{
  "norm": "layernorm",
  "qk_norm": true,
  "schedule": "wsd"
}
Each number is 128 + 24 x the weight over the matrix's rms, rounded and kept within 0 to 255. Layers, rows and columns count from 0.

# layer 7 attention key, 384x384, rms 0.0672, rows 51-155, columns 192-255
[[154 123  98 138 114 111  90 108 137 125 119 129  98 151 114 109 116 144 137 128 188 151  93 154 117 148 153 137 146  94 133  88 103 118 116  63 151 105 121 138  98 124 116 153 122 119  63 135 114 143  83 135 156 123 133 168 133 123 183 150  99 146 177  78]
 [107 166 133  94 139 142 115 131 107 131 145 119 115 128 157 110 163 147 108 134 169 136 117 106 116 131 139 106 129 111 153 133 116 130 139  95 149 129 142 124 162 140 161 165  90 119 152 113 149 119  79 132 120 127 109 118 106 164 141 151 152 159 136 113]
 [134 104 119 153 106 109 142 133 111 135 121 145 108 124  75 120  92 137 118 129  98 130 112 155 132 134 143 154 112 151 117 125 119 123 114 127 105 114  99 157 121 130  96 107 159 124 133 141 103 119 174  94  97 104 139 122 150  88 120 132 121  84 148 151]
 [142 121 119 146 175  42 125  93 148 161  63  94  99 108 141 142 149 102 129 109 148 123 143 135 111 157 161 149 155  87 113 115 141  95 153  87 171  93 161 129 166 140 134 119 110 138 139  91 163 138  74 121 180 119 131 140 177 124 140 170 107 116 122 137]
 [119 157 105 118 165 147  92  93 135 138  85 124 114 132 174 124 144 139  93  85 151 133 146 141 116 118 125 119 132  97 100 119 185 135 132 134 190 142 175 119 172 136 159 132 146 181 141 134 123 124 112 120 152 167 113 156 118 167 147 137 124 161 112  91]
 [125 143 140 107 112 101 119 196 100 149 136 159 148 164 123 140 115 116 130 149 108 128 122 149 145 154 152 135  74 105 102 126 191 132  92 172 135 100 110 133 160 155 118 119 178 145 112 120 127  92 150 168 140 151 125 156  98 122 111 157 124 160 114  98]
 [183 171 129  74 126 166 134 130 128 169  75  87 126 105 105 104 135 121 100 154 150 134 133 137 121 134 115  82 206 126  92 139 157  99 180 109 139  94 200 126 124 177 105  72 126 181 133 139 194 120  50 121  97  97  76 184 146 106 149 131 127 196 125  85]
 [150 125 135 172 159  82 138 123 147 169 138 151 108 142  96 134 122 130 150 104 105 141 119 148 157 132 125 123 147 154 134 101 131 114 131 157 132 106 130 142 104 140 157  97 163 131 109 117  98 114 182 154 136 136 168 145 102 124 129 105 151 130 135  94]
 [ 90 133 128 132 152 156 134 109 130 159  89  90 121 173 163 125 115 113  85 132 133  89 133 100 143 136 145 103 125 135 111 136 153 131 131 116 148  91 143 121  97 107 108 126  92 176 115 162 144 115 122 161 158 136 100  88 138 133 110 163  89 149 130 119]
 [107 137 151 143 123 159 139 139 121 126 118  91 165 135 102 100 135 141 150 105 132 104 166  85 125 111 110  91 169 108 138 162  81 106 169  83 192 124 110 133 136 152 102 148 109 148 169 139 146 118 101 154 155  90 105 153 124 177 147 169 147 143 120  92]
 [160 101 144 151 141  95 118 164  99 127 133 198  90  60 133 163 102  85 184 157 126 132 116 161 126 129 168 137  88 181 167 120  94 126 134 135  97 188 125 108 137 129 122 139 161 115 122  94 114 129 129 133 145 134 131  81 178 107 155 161 176 118 155 139]
 [155 138  80 102 124  85 154 135 161 136 144 113 102 131 165 113 156 175 131 120 172 137 144 127 118  95 145 153 137 143 107  74 126 144 110 122 160 131 153 160 135 105 194 146 111 125 120 143  82 138 141 178 134 117 182 144 177 173 176 115  87 103 148 114]
 [132 104 110 121 114 123 130  91  91 130  51 109  94 157 143 176 127 102 162 122 108 100 100 131 180 148 134 141 138 106 136 139 158 148 138 125 126 131 171  99 142 121 137 144 107 153 116 115  91 129 112 119 144 131 142 155 130 145 170 173 144 161 159  34]
 [158 147 120 185 130 167 153 188 129 108  87 156 153 120 104  99  63 142  89 121 131 100 136 159 138 129 114 112 114 133 135 119 109 137 151 155 143 104 156  99 102 147  89 145 148 127  87 151 140 127 114 160 190  80  76 131 131 152  98 144 134 144 183 131]
 [164 173  85 179 111 165 180 200 119  91  89 159 161 137 134  97  45 157 114 104 171  57 155 162 179 101  90 105  67 116 158 107 122 150 144 166 157  96 153  89 116  97  97 144 174 131 111 149 145 124 116 133 165  82  56 118 104 176 126 101 160 140 188 143]
 [123 131 109 130 151 139 132  82 153 108 152 145 123 130 113 157 149  84 139 142 144 161 137 110 113 139 136 102 148 144 126 115 166 138 109 106 131 132 149 143 140 118 149 124 122 122 127 125 108 130 141 116 104 113 154 117 100 138 175 125 129 131 131  92]
 [103  87 150  89 151  81  80 122 124 178 141  65 120 118 137 174 185  78 176 162  95 146  82  25  85 162 161 178 142 150 121 143 102 135  70 120 102 164  74 126 131 149 158 120  82 156 157  85 122 162 122 104  74 202 172  98 185 124 127 177 128  82  93 140]
 [134 167 106 164  99 119 162 169  92 105  72 189 153 149 146 124  65 136 114 134 163  64 199 168 175  84 118 106  96 107 134 100 126 129 168 154 108  68 152  94 125  75 102 105 155 133  56 150 150 117 176 138 131  82 105 143 119 142 143  98 106 172 172 113]
 [138 129 112 126  87 118 138 117 118 142 121 108 141 131 143 119 142  65 141 127  94 126 171 146 125 130 142  92 112 143 116 132 136 160 131 152 151 123 141 161 106 138 110  86 124 139 128 122 149 147 119 130  85 137 158 133 135 103 143 102 140 124 137 114]
 [106 178 109 154 136 145 164 163 125 106  78 138 203  97 115 119  49 161  62 125 139  90 152 173 167 126  95 115 124 147 119 120 195 153 156 175 156 111 173  90 114 107  76 165 194 103  59 173 138 127 162 190 182  83  62 165 116 157  81 129 131 147 191 147]
 [ 89 109 107 148 128 125 139  75 157 119 125 151 165 130 121 154 140 127 128 148 138 153 105 129 159 157 167 110 122 141 113  96 123 149 120 135  96  78 119 136 117  80 130 126 148 126 107 127 152 112 175 127  94 118 171 111 172 107 129 140 118 133 138  99]
 [129  93 183  98 134  67  95  87 122 145 160  89 111 160 102 151 168  95 150 169 105 164  89 106 110 106 133 187 203 104 102 165 114 113  91 111 111 179  84 178 140 119 189 109 107 158 118 134  85 169  97 120  92 151 178  86 126  99  77 135 104 105 101 127]
 [103 163  91 160 134 176 157 188  97 104 100 115 113  91 154 101  74 124 107 116 115 129 159 154 164 154 129 139  87 121 106 133 118  79 122 144 174  99 105 110  98 133  89 121 154 148 123 129 142 135 162 164 155 165 111 137 100 139 119 112 152 137 136  99]
 [142 186 142 173 114 101 168 166 116 129 136 133  92 141 175  98 101 123 143 117 108 100 115 138 142 165 135 168 150 111 102 130 114 169 143  91 125 104 149 122 148 107 133 137 116 114  85 157 139 127 129 128 183 132 141  92  96 117 126 135 100 146 150  92]
 [151  99 114 103  68 165 154 156 109 102  79 154 160 160 132 101 100 146 114  90 130  99 176 155 173 132 105  95 120 121 109 146 130 135 186 172 147  96 133 142 167 144 124 134 193 148 107 152 116 154 113 148 148 140  48 174 136 123 139 124 158 166 159  77]
 [ 83 126 125 172  92 159  98 165 121  68  80 121 138 112 112 108  97 130  97 130  95 104 139 158 139 132 117 158 110 127 139 110 130 183 153 144 170 112 145 102 170 136 115 101 166 128 132 151 152 124 120 148 179 105 104 113 112 114 148 144 177 178 124 145]
 [ 93 161  90 148  82 142 145 152 109 116 106 112 168 100 160 115  55 113  41 143  99  93 160 130 156 141 135 133 122 106 140 104 155 165 134 154 173  67 166 122  85 129  84  91 123 121 120 104 129 106 152 120 149 114 103 143 140 122 136 106 136 157 127  74]
 [ 94 135 121 109 130 113 151  82 151 114 119 124 128 111 140 155 103 129 119 142 135 197 156 156 161  87 133 170 135 101 150 135 144 169 127 143 130 128 155 151  76 124 112 119 129 172 132 117 130 142  86 141 113 129 135 164 149 130 162 143 136 129 136 170]
 [119 117 141  96 130 104 116 101 150 144 148 107  96 128 154 148 164 101 144 174 112 139  79  91  82 162 153 132 178 126 106 134  89 141 114  70 119 165 114 161 159 134 164 128  87 132 162  83 120 155  90 105 102 157 140 129 119 132 149 149 132 123 119 111]
 [141 107 113 162 144 153 156 123 135  98 118 172 169 106  77 121 120 109 145  94 155 152 165 111 158 165 113 132 114 108 171 109 155 167 138 146 116 113 141 116 131 141 141 144  96 134 112 127 134 120 135 127 130 105 118 147 130 145 133 104 138 163 118 112]
 [123 166 127 144 100 112 170 150 119 153 112 126 138 124  59 132  95 136 107  67 144 144 144 112 139 133 118 125 116 122 141  92 117 145 147 143 117 117 131  82 151 140  92 167 134  96 102 118 139 104  96 162 174 100  92  98 115 170  97 137 153 135 146  98]
 [126 131 148 131 122  83 136 120 136 112 100 130 100  88 109 150 134  91 128 145 106 131 104 143 121 106 154 131 158 189 110 104 151 133 118 138 131 143  83 148 145 142 113  68 107  94 118 111 117 120 150 125 116 124 129 151 135  93 120 130 148 103 132 136]
 [104  64 172 110 138 103 114 108 138 153 165 174 135 131 120 177 189 122 160 158  87 155 142  97 125  97 145 183 136 141 148 132 112 116 142  73 117 170  89 161 132 122 141 111 125 115 161 154 135 160  84 161 118 138 183 118 144 100 146  92 133  81  97 158]
 [162 122 104 131 160 122 122  88 127 100 126 151 170  95 134 133 120 138 155 122 128 150 116 142 160 149 118 108 147 161 133 144 147 115 147 133 125  99 127 151 113 121 120 128 172 139 105 130  59 103 115 126  70 134  84  86 169 151 122 145 112 160 149 101]
 [127 116 161 155 113  71 134 124  75 124 126  76 127 114 138 118 137 103 116 107 130 149 122 162 135 158 138 147 160 168 103 126 103  90 121  95 144 168 113 165 125 115 132 131  97 110 116 108 128 123 157 135 123 127 135 156 134 126 147 164 129 108  60  71]
 [136 139 164 144 148 100 154 127 141 153 110 128 109 121 137 139 118 150 103 155 128 149 119 126 166 140 114 155 134 126 153 144 158  79 102 160 165 144 156 150 148 113 156 136 126 125 139 127  83 137  96 149 115 127 166 137 121 151 119 135 126  98 103 122]
 [134 139 154 133  47 144 108 165 149 100 123 135 125 134 112 115 137 137 148 102 123 128 153 150 101 116 142  93 111 122  80 151 139 133 170 101 150  80 142  89 102 118 122 146 145 107 100 148 180 125 100 113 133 118 105 127 100 161 141 145 139 162 118 114]
 [110 127 100 164 138 151 129 123 106 131 120 151 128 105 152 132 151 128 124  88 155 139 111 138 145 149 132 175 153 114 137 144 138 112 141 130 117 125 145 168 112 119 119 130 107 124 112 117 145 141 125 131 112 138 135 134 143 150  87 104 115 119 130 110]
 [108 111 131 115 106 147 151 139 117 124 104 101 136 146 129 109  53 131 100  79 112 112 152 159 132 135 150  72 140 154 122 111 131 130  97 124 163 128 115  91 145  79  88 119 190 133 100 113 161 146 128 147 162 125 117 120 165 102 157 101 153 171 168 136]
 [174 120 112 107 138 119 145 115  98 160 114 124 167 102 144 125 124 110  83 113  93  70 126 136  90 118 147 102 144 135 171 125 139 142 158 137 143 114 112 123 127 152  82 159 140 113 131  97 142 135 104 125 142 173 116 152  85 163 122 110 100 134 131 135]
 [167 162 148 150 123 125 146 156 130 106 152 100  81 103 152 132 105  91 119 131 109  90 144  90 151 152 103 109 131 195 104 129 139 123 135 155 141 104 173 115 143 130  97 132  95 118 130 116 102 137 102 111 127 132 123  97 116 142 136 110 124 115 143 131]
 [138 123  96 108 123 103 141 135 143 114 120 103 115 145 124 152 152 150 151 135 112 115  85 112 127 121 159  93 102 107 157 142 127 178 139 130 142 127 116  88 120 167 146 115 125 114 124 121 157 119 103 126 111 155 135 125 131 123 115 143 122 102 134 144]
 [125 144  94  97 115 144 132 141 127 123 136 138 132 122 159 110 122 129 137 157  94 131 133 136 146 127  99 109 117 127 140 156 104 131 161 132 142 131 147 138 111 107 146 108 159 106 127 134 164 146 138 164 156 127 128 118 120 130 116 128 159 146 160 123]
 [109  90 127 156 132 126 108 101 129 134  87 135 123  97 133 104 154 147 179 132 158 122  90 159 118 152 167 151 112 126 151 136 133 105 173 140 111 138 141 115 139 140 136 115 146 140 181 121 128 132 142  98 122  94 123 160 102  76 144 153 108 130  88  88]
 [ 95 120 151 165 135 111 133 144 125 153 160 134 146 122 134  84 136 120 121 147 124 150  94 147 119 126 147 128 101 117 169 130 121 115 159 128 127 111 108 136 120  78 146 136 147 168 134 137 104 148 135 162 139 177 146 110  95 153 120 140 173 156 151 157]
 [140 122 126 126 133 136 126 139 133 128 124 107 130 165 145 146  98 137 110 138 167  75 155 113 147 108 147 113 168 185 118 161 165 126 149 114 125  94 161  99 149 144 157 168 126 121 129 113  83 137 129 140 134 117  72 132 163 134 150 125 130 148 139 116]
 [135 126 103  89 125 135 120 103  94 121 149 125 175 108 126 115 119 129 126 149 145 188 140 127 159 114 154 125 177  82 131 135 110 118 129 158 116 101  83 112 127 112 139 114 190 136 103 118 153 156 101 133 149 118 121  95 136 124 173 158 109 107 132 137]
 [169 126 132 161 149 115 125 144 112 144 158 119  88 146 150 136 100 119 138 147 106 102 124  89 117 124 104 146 135 139 130 152 162 136 111  99 122 115 103 141 100  83 144 120 141 130 134 137 110 145 160 140 168 133  99 137 138 156  97 123 116 133 129 137]
 [172 145 181 122 165 130  84  82 127  95 152 166 136 106 145 145 127 121 159 112 150 134 145 169 109  93 126 149 115 123 107 112 141 146 122 132  91 155 137 121 147 118 138 115 110 150 123 131  96 123 143  99 103 101 129 145  89 133 121  96 138 152 109 126]
 [143 168  99  69  94 148 140 106 129  86 118 150 136 148 159  87 142 120 123 132  76 100  98 123 144 120 103 107 128 127  88 152 139 163 101 163 131 126 129 153 114 152 128 108 132 143 113 122 145 112  85 162 136 135 151  66  92 161 150 124 103 151 174 144]
 [106 129 125 126 132 154 107 132 133 112 124 108 125 104 130 112  90 135  99 150  49 154 140 144 126 104 126  68 123 143 141 100 119 134 121  74 135 132 131 142 142 175 114 157 121 120  67 134 106 111 135 161 133 127 152  99 160  99 142 137 159 125 150  86]
 [159 141  92 142 129 143 107 150 149 137 121 105  58 139 137 134 139  90 122 176 102 119 119  70 141 131 117 119 103 138  89 158 136 122 127 133 136 114 124  92 107 154 130 110 146 164 124 111 118 153 114 143 100 155 142 140  78 136 107 129 132 126 128 126]
 [162 118  98 196 128 153 143 139 164 120 133 117 132 161 124 124 159 105 129 122 149 140  99 105 153 122 117 124 102 103 119  78 144 104 138 136 107 118 106 155 153 171 130 145 139  83 110 101  94 123  96  70 117 115 147 129 153 137 114  99 112 143 139 100]
 [143 105 110 141 181 138 107 105 153 154  71 107 119 150 129 134 142 125 120 112 139 132 141 109  95 141 124 140 134 136 103 118 144 112 127 124 155 126 165 155 121 137 139 119  93 124 148 117 129 105 105 160  96  56 121 163 109 125 105 109 117 100 143  97]
 [175 148 125 141 103 144 142 154  93 133  79 129 104 143 145 106  98 164 107 111 135  80 113 158 143 131 136  80 126 131 157 126 149 135 135 136 105  96 144 122 139 101 120 120 128 129 124 108 160 124 123 151 101 116 107 142 115 134 143 124 122 122 181 136]
 [148  99 126 114 116 102 142 118 181 139 132 133 122 145 140 131 103 107 114 134 183 119 147 164 156 131 147  87 150 160 120 141 105 156 116 147 135 144 111 116 155 159 152 124 144  96 108 125 142 113 137 107 154 138 132 121 129 156 139  67 124 144 107 139]
 [107 124 144 142 153 151 119 113  98 111 133 151 188 134 138 131 164 154 121 135 138 138  88 121 123 166 136 151 133 120 117 128 168 129 131 117 149 155 134 136 105 105 147 147 180 142 127 107  85 134 117 202 148  94 112 180 139 129 123 134 122 116 123 140]
 [147 138 151 144 136 151 156 130 147 114 122 136 137 148 129 158  85 135 119 136 147 152 164  97 128 123  96 154 120 126 144  95 141 128 135 106 138 142 111  98 104 149 125 118 114 117 125 140 111 136 151  97 133 164 117 126 135 120 120 106 103 124 133 119]
 [132 148 132 125 133 138 160 159 103 113 119  98 116 127 115 116 132 133 124 129 120 157 122  95 160 181 131 141 134 103  79 129 102 152 174 108 123 144 125 123 126 158  98 117 104 146 135 122 103 154  99 116 110 143 155 106 157 102  91 139 157 135 141 115]
 [151 179 170 104 135 129 136 138 165 113 145 135 140 149  76 123 114 148 152 175  92 131 106 115 130 130 105 123 177 146 139 109 139 180 167 128 138 145 154  91 143 126 139 121 108 123 136 103 138 108 134 109 115 121 126  95 126 113  93 140 115 104 151 103]
 [132 110 108 134 136 120  94 123 148 118 113 134 114 127 127 148 154  86 152 115 135 129 108 126 123  87 102 133 147 125 109 113 117 101  96 115 135 121 129 124 186 164 159 127 118 132 136 125 117 140 141 106 112 147 122 131 156 177  95 118 133 125 117 142]
 [126 113 144 129 143 118 128 137 114 144  99 140 139 168 157 138 130 153 164  92 161  98 131 112 117 128 121 119 139 114 125 109  97 124 106 150 126 105 190 134 139 127 131 129 117 143 155 108 129 129 140 143 127 144 147 150 149 150 135 108  88 118 122 136]
 [108 126 134  88 143 126  91 124 128  91  96 120 110 114 100 121 154 108 167 158  60 142 142  87 147 140 139 135 123  85  97 140 145  91  90 129 121 149 132 149 164 114 142 112 129 131 167 124  77 158 126 124 158 145 138 119 125 138 108 179 155  76 101 101]
 [103 122 135 132 142 108  92 163 120 142 126  79  84 153 132 150 133 130 101 182 103 109 112 123  88 127 121 132 120  96  63 134 164  96 107 110 120 137 134 101 132 156 152  88 141 111 163 168 116 135 121 106 151 119 112 130 128 136 127 111 111 144 150 105]
 [123  99 108 103 102 109 134 127 129 125 136 119 162  95 135 151 160 129 189 120 107 116 153 126 146 132 130 127 123 148 144 143  84 123 131 161 147 133 134 138 123 151 105 104 110 130 170 146  89 121 115 109 118 114 169 139 114 109 120 124 119  83 150 164]
 [136 158 114 118 121 126 163 148 171 160 115 153 114 137  96 145 117 128 137 142 113  98 139 144 134  93  76 108 146 121 133 164 105  97 126 134 146 132 144 149 129 159 158 113 138 162 121 146 124 160 141 146  76 130 124 158 139 153 126 139 135  96 142 165]
 [139 138 142 112 145  82 160 110 114  91 101  99 117  76 126 137 119 134 165 120 129 104 138 155 191 108 109  96 141 107 114 113 126 171  91 144 143 139 126 107 138 138  95 163 129 144 164 143 156 177 128 124 117 155 153 113 135  99  96 118  98 134 110 101]
 [ 84 137 135 137 191 121 149 147  78 133  92 134 112 108  77 158 194  81 133 154 158 130 141 107 142 152 107 163 142 137 106 153 168 100 133 135 113 133 102 130 108 139 117  92 110 145 108 161  75 126 119 130 123 149 163 114 144 130 112 121 137  97 143 157]
 [ 97 137  67 159 163 118 123 132 123 140 122 120 159 159 131 132 118 141  98 130 124 110 119 154 153 115 101 116 101 115 118 114  99 130 123 164 142 109 130 112 145 100 127 165 102  99  96 137 165 121 128 166 115 102 121 112 135 121 106 161 129 118 125 148]
 [103 124 126  96 148 117 142 116 110 107 124 124 132 100 133 127 121 117 122 129 142 159 101 141 150 154 163 139 122 135 115 141 157 123 114  96 136 160 130 107 114 175 155 115 144 135 106 135 155 110 131 139 127 134 116 108 114 130 109 112 159 127 133  75]
 [126  92 146 152 104 148 159 157 110 123  62 152 162 190 130 100 120 148 117 114 146 107 148 161 127 132 144 109 118 113 130 101 108 142 156 122 158  79 152 116 125 130  95 158 124 117 110 158 144 123  97 172 121  86 137 147  77 132  99 152 134 137 123 143]
 [126  85 169 101 139 123 167 138 122 153 103 146 107 168 112 145 133 133 135  73 107 135 165 113  94 137 156 123 168 138 149 125 137 130  94 110 110 107 111 135  96 129 127  94 133 128  93 136 155 133 155 128 132 149 127 135 168 120 154 103 131 115 116 128]
 [117 153 106 162 131 129 168 112 178 105 108 134 142 118 158 136  91 199  74 132 176 149 141 141 157 126 140 128 121 166 166 105 136 115 108 111 120 113 155 111 169  81 136 145 138  93 141  97  82  75 124 117 114 139 151 156  72 138 119 128 147 145 126 148]
 [123  99 196 117 121  92 129 118  66  96 126 120 139 152 107 131  97  84 119  77 116  72 155 157 139 140 148 110 120 151 131 139 164 156 144 146 103 147 124 125 160 133 156 122 109 130 117 107 122 184 103 114 135 132 149 126 162 106 147 118 126 121 125 156]
 [107 145 106 152 108 104 139 158 150 151 137  93 138  88 132 133 118 117  97 121 126 104 125 144 131 128 148  89  95  85 126 125 145 129  92 167 123 110 127 137 140 129 144 164 173  91  94 123 113  92 163 145 140 114 100 145 134 154 126 126 124 137 150 103]
 [143 103 164  95 118 144 134 138 109 153 139 110 146 137 123 143 148 130 113 124 141 166 123 165 117  79 134 137 124  78 118 121 114 112  98 119 129 148 135 135 147 117 155 130 103 167 114 118 126 117  74 102 120 140 112  90 123 105 161 144 104 122 100 137]
 [151 136 111 103 110 140 135 138 126 107 163  98 149 132 147 122 122 123 128 117 161 149  97 157 140 175 134 144 112 178 137 139 142 155 115 163 110 167  94 142 150  87 117 149 137 112 161 104 137 102 142  96 157 172 122 110 137  85 151 141 167 137 142 132]
 [108 133 127 124 107 125 126 129  99 161 145  94 114 137 142  99 137 138 128 161 161 138 128 127 138 133 145 110 118 114 108 178 123 146 154 110 124  98 125 124 120  88 117 127 140 127 161 154 108 104 115 124  99 140 131 159 159 112 119 139  91 164 113 107]
 [105 115 131 147 100 129 148 127 105 159 136 129 115 124 122 142 128 137 134  86 126 105 121 117  95 145 113 139 130 107 113 141 133 133 136 125 128 127 128 144 139 121 115 106 115 121 148 111 111 144 120 117 113 125 148 132 145 132 101 139 116 148 123 145]
 [111 139 122 100 113 117 125 122  99 117 116 105 102 151 143 132 125 131 134 129 125 124 162 121 139 117 108 122 134 110 100 153 129 155 157 130 141 135 123 126 107 116 135 129 136 142 137 129 105 128  98 126 128 135 139 123 141 145 150 157 130 174 134 125]
 [ 93 121 165 110 142 117 128 117 137 126 112  88 130 134 120 169 109 134 163 134 155 132 104 151 114 131 115 137 108 137 117 119 133 168 126 148 135 130 116 117 119 139 144 139 126 128 156 153  98 139 131 129 120 138 114 142 132 135 120 131 138 141 119 119]
 [114 165 154 124 129 142 148 129 138 146 140 119 143 141 121 137 149 100 135 128 115 155 116 114 148 125 132 111 115 169 152 114 139 135 110 105 150 116 149 129 118 127 150 118 142 129 111 112 107 116 140 125 151 110  87 119 149 145 139 143 129 114 142 146]
 [146 106 108 156 149 105  91 120 118 110 152 134 148 129 159 153 123 116 109 133 102 117 146  98 119 125 125 125 109 122 125 126 133  95 122 107 141 131 113 148 146 141 118 128 122 119 126 133 126  96 142 128 104 103 155 157 115 112 128  98 130 101 142 136]
 [110 147 140 148 119 116 156 147 134 121 102 134 142 117 128 145 137 119 117 113 106 102 118 126 150 125 153 103 121 155 135 114 109 126  74 109 120 126 171 111 122 148 142 128 128 125 136 120 139 119 138 139 106 118  95  99 135 124 104 136 124 101 137 108]
 [125 106 137 134 143 120 110 114 123 123 144 117 121 148 162 114 119 133 130 134 120 156 109 100 110 129 121 146 160 148  89 125 147 101 127 139 136 152 114 129 121 124 117 117  95 143 134 180 140 123 145 137  95 149 120 147 140 156 150 117  88 144 120 134]
 [ 85 111 131 139 139 107 143 123 137 117 139 168 148 129 123 140 117 113 132 111 113 137 134 128 149 154 138 145 138 141 135  97 100 120 101 131 133 140 151 124 111 137 111 124 168 149 114 112 163 163 111 128 117 118 153 104 160 156 123 148 130 125 153 108]
 [134 104 127 109 132 131 120  97 138 126 140 108 141 107 120  98 144 121 145 156 118 144 105 122 126 114 100 123 158 111 109 136 104 120 145 125 168 153  96 148 153 159 153 121  99 129 147 129 134 118 189 127  79 173 139  97 114 120 139 106 132 132 114 144]
 [133 116 114 163 137 114 142 132 130 126 148 132  98  99 130 163 159 105 113 118 115 128 111 155 152 147 141 148 116 163 153 135 110 125 105 136 125 127 140 132 111  91 144 101 149 147 126 105  75 152  83 110  97 129 119 114 118 148  98 119 159 116 121 138]
 [101 125 128 147 131 100 123 122 127 146 116 147  84  97 110 156 125 128 130 110 133 117 128 154 149 157 126 178 133 123 150 107 135 137 115 127 118 127 167 139 123 122  93 113 186 116 154  83 150 143  74 115 140 116 105 129 128 101 105 136 143 137 127  96]
 [160 130 125  96 138 147  89  89 117  95 137 109 120 168 138 135 123 111 142 158 128 143 133 111 120 119  59 137 115 111  92 156 145 113 139 114 186 162  97  98 131 147 151 141  59 135 147 181 123 100 193 144 121 169 146 136  77 156 125 131 124 122 124 167]
 [145 108 131 104 145 112  63  82 128 107 153 112 116 152 150 134 153 117 130 154 131 167 115 109 103 129 127 117 108 115 132 138 170 100 154 148 143 156 109 125 142 141 138 118 109  95 104 154  77 110 181 106 145 154 111 127 120 169 110 107 106 143  93 142]
 [136 136 112 114 163 124 120 116 147 116 142 115 150 145 174 117 124 119 132 143 153 155 122 120 101 131 134 119 131  99 131 137 125 119 148 154 150 157 131 134 168 123 152 117  89 105 142 143 132 126 170 128 129 156 101 130 117 126 114 106 143 145  99 121]
 [123  97 129 149 104 113  97 150 116 145 125 158  97 136 113 190 137 122 103 116  62 112 115 137 157 150 125 175 144 150 133 154 142 137  99 115 139 123 151 135 118 138 120 104 204 132 124  71 140 142 100 107 135 106 123  93 159  88 132 134 129 111 121 124]
 [150 108 139  85 149 151  95 125 156 120 186  91 128 158 153 105 151 123 170 185 121 175  96 104  94 124 145 139 125 106 112 145 110 116 148  99 125 186  86 130 105 139 160 130  55 121 152 149 120 157 152 112  96 163 126 152 108 147 131 136 144 135 106 131]
 [105 156 135 131 154 108 115 103 137 122 140 120 142 101 141 132 140 133 124 126 139 147 115 109  89 149 116  96 116 107 145  90 121 127 128 130 164 126 112 129 152 147 143 157 111 120 121 134 117 141 151 113 140 168 149 127 132 146 116 141 113 144  98 122]
 [ 64 106  96 187 114 143 137 158 155 115 123 154 125 146 109 132  98 124 119 107  77 108 130 172 142  89 139 125 142 119 155 171  98 132 120 107  62 106 172 159 169 153 110 105 182 160  93 142 139 137 110 149 122 123 113 135 166  89 135  87 113 110 130 106]
 [147 129 139 101 166 114 123 114 117 105 167 124 136 135 118 122 139  97 163 155 122 130 113  88 142 127 125 118  96 170 114 119 115  82 153 139 156 152 140 154 129 146 133 143  84  99 140  98  87 125 147 130 105 127 134 124 124 157 109 104 119 107 129 142]
 [133 114 100 103 123 125 134 149  96 137 115 134 121 126 166 117 127 131 116 109  99 114 109 138 118 104 140  94 113 125 116 101 149 123 148 123 153 142 150 127 100 135 145 138 139 133 114 125 153 139  99 126 105  87 134 112 135  89 130 105 144 131 130 116]
 [122 137 148 156 117  98 111 115 130 183 154 131 107 169 110 163 126 127 124 147 152 120  92 132 126 110 135 177 150 125 138 147 142 108 100 117 102 134 108 122  92 160 145 134  95 129 103 155 112 133 119 107 168 112 101  82 125 120 157 132 159 115 137 132]
 [108 176  82 119  82 148 129  95 162 129 116 149 107 163 125 121  85 139  65 100  82 167 127 112  92 140 125 112 156 172 128 172 103 140 158 117 105 100 144 111 139  97 164 133 195 173 137 143 141 114  68 128 118  56  91 139 173 113 116  71 116 148 135 138]
 [111 121  95 161 123 150 132 132 176 131 138 140 125 157 166  59 123 108  97 102  85 139  71 124 114 142 120 128 168 129 103  93 100  77  99 146 113 116 162 103 119 129 146 109 168 188  93 111 196 154  93 129 106 162  64  67 136 127 156 109 159 116 130 111]
 [125 116 179 112 130 112 114 133 151 127 171 119  92  88 145 166 161 114 141 138 153 146  94 120  95 110 107 168 123 140 143 104 122 140 127 157 119 128  90  75 123 146 117 120 128 124 133 148 123 102 175 142 128 136 115 145  68 145  94 139 117 114 107 146]
 [116 140 148 138 140 123 110  86 139 122 152 114 135 152 138  83 125 168 158 158 120 153 149 133 119 148 139 128 109 154  88 138 146  82 122 145 131 163  93 128 131 118 142 120 121 121 123 154 102 120 154 121 145 143  73 101 150 134 152 106 151 123 120 137]
 [148 111 111 132 119  88  70  97 111  98 125 133 103 143 119 167  92 165 126 132 107 120 146 132 108 103 118 172 117 142 141 156 128 168 140  99 110 118 143 127 153 158 169 137 135 143 117 138 118  66 134  93  97 118 170 136 130 154 136  98 107  99 134 125]
 [164 143 125 130 143 143 164 149 113 167 123 127 132 155 144 158 100 135 140 113 104 131  76 141 152 107 128 117 139 151 129 125 143 142 167 125 128 152 137 115 103 151 110 121 155 124  85 119 157 168 123 107  93 124  93 155 149  76 183 187 124 125 129 138]]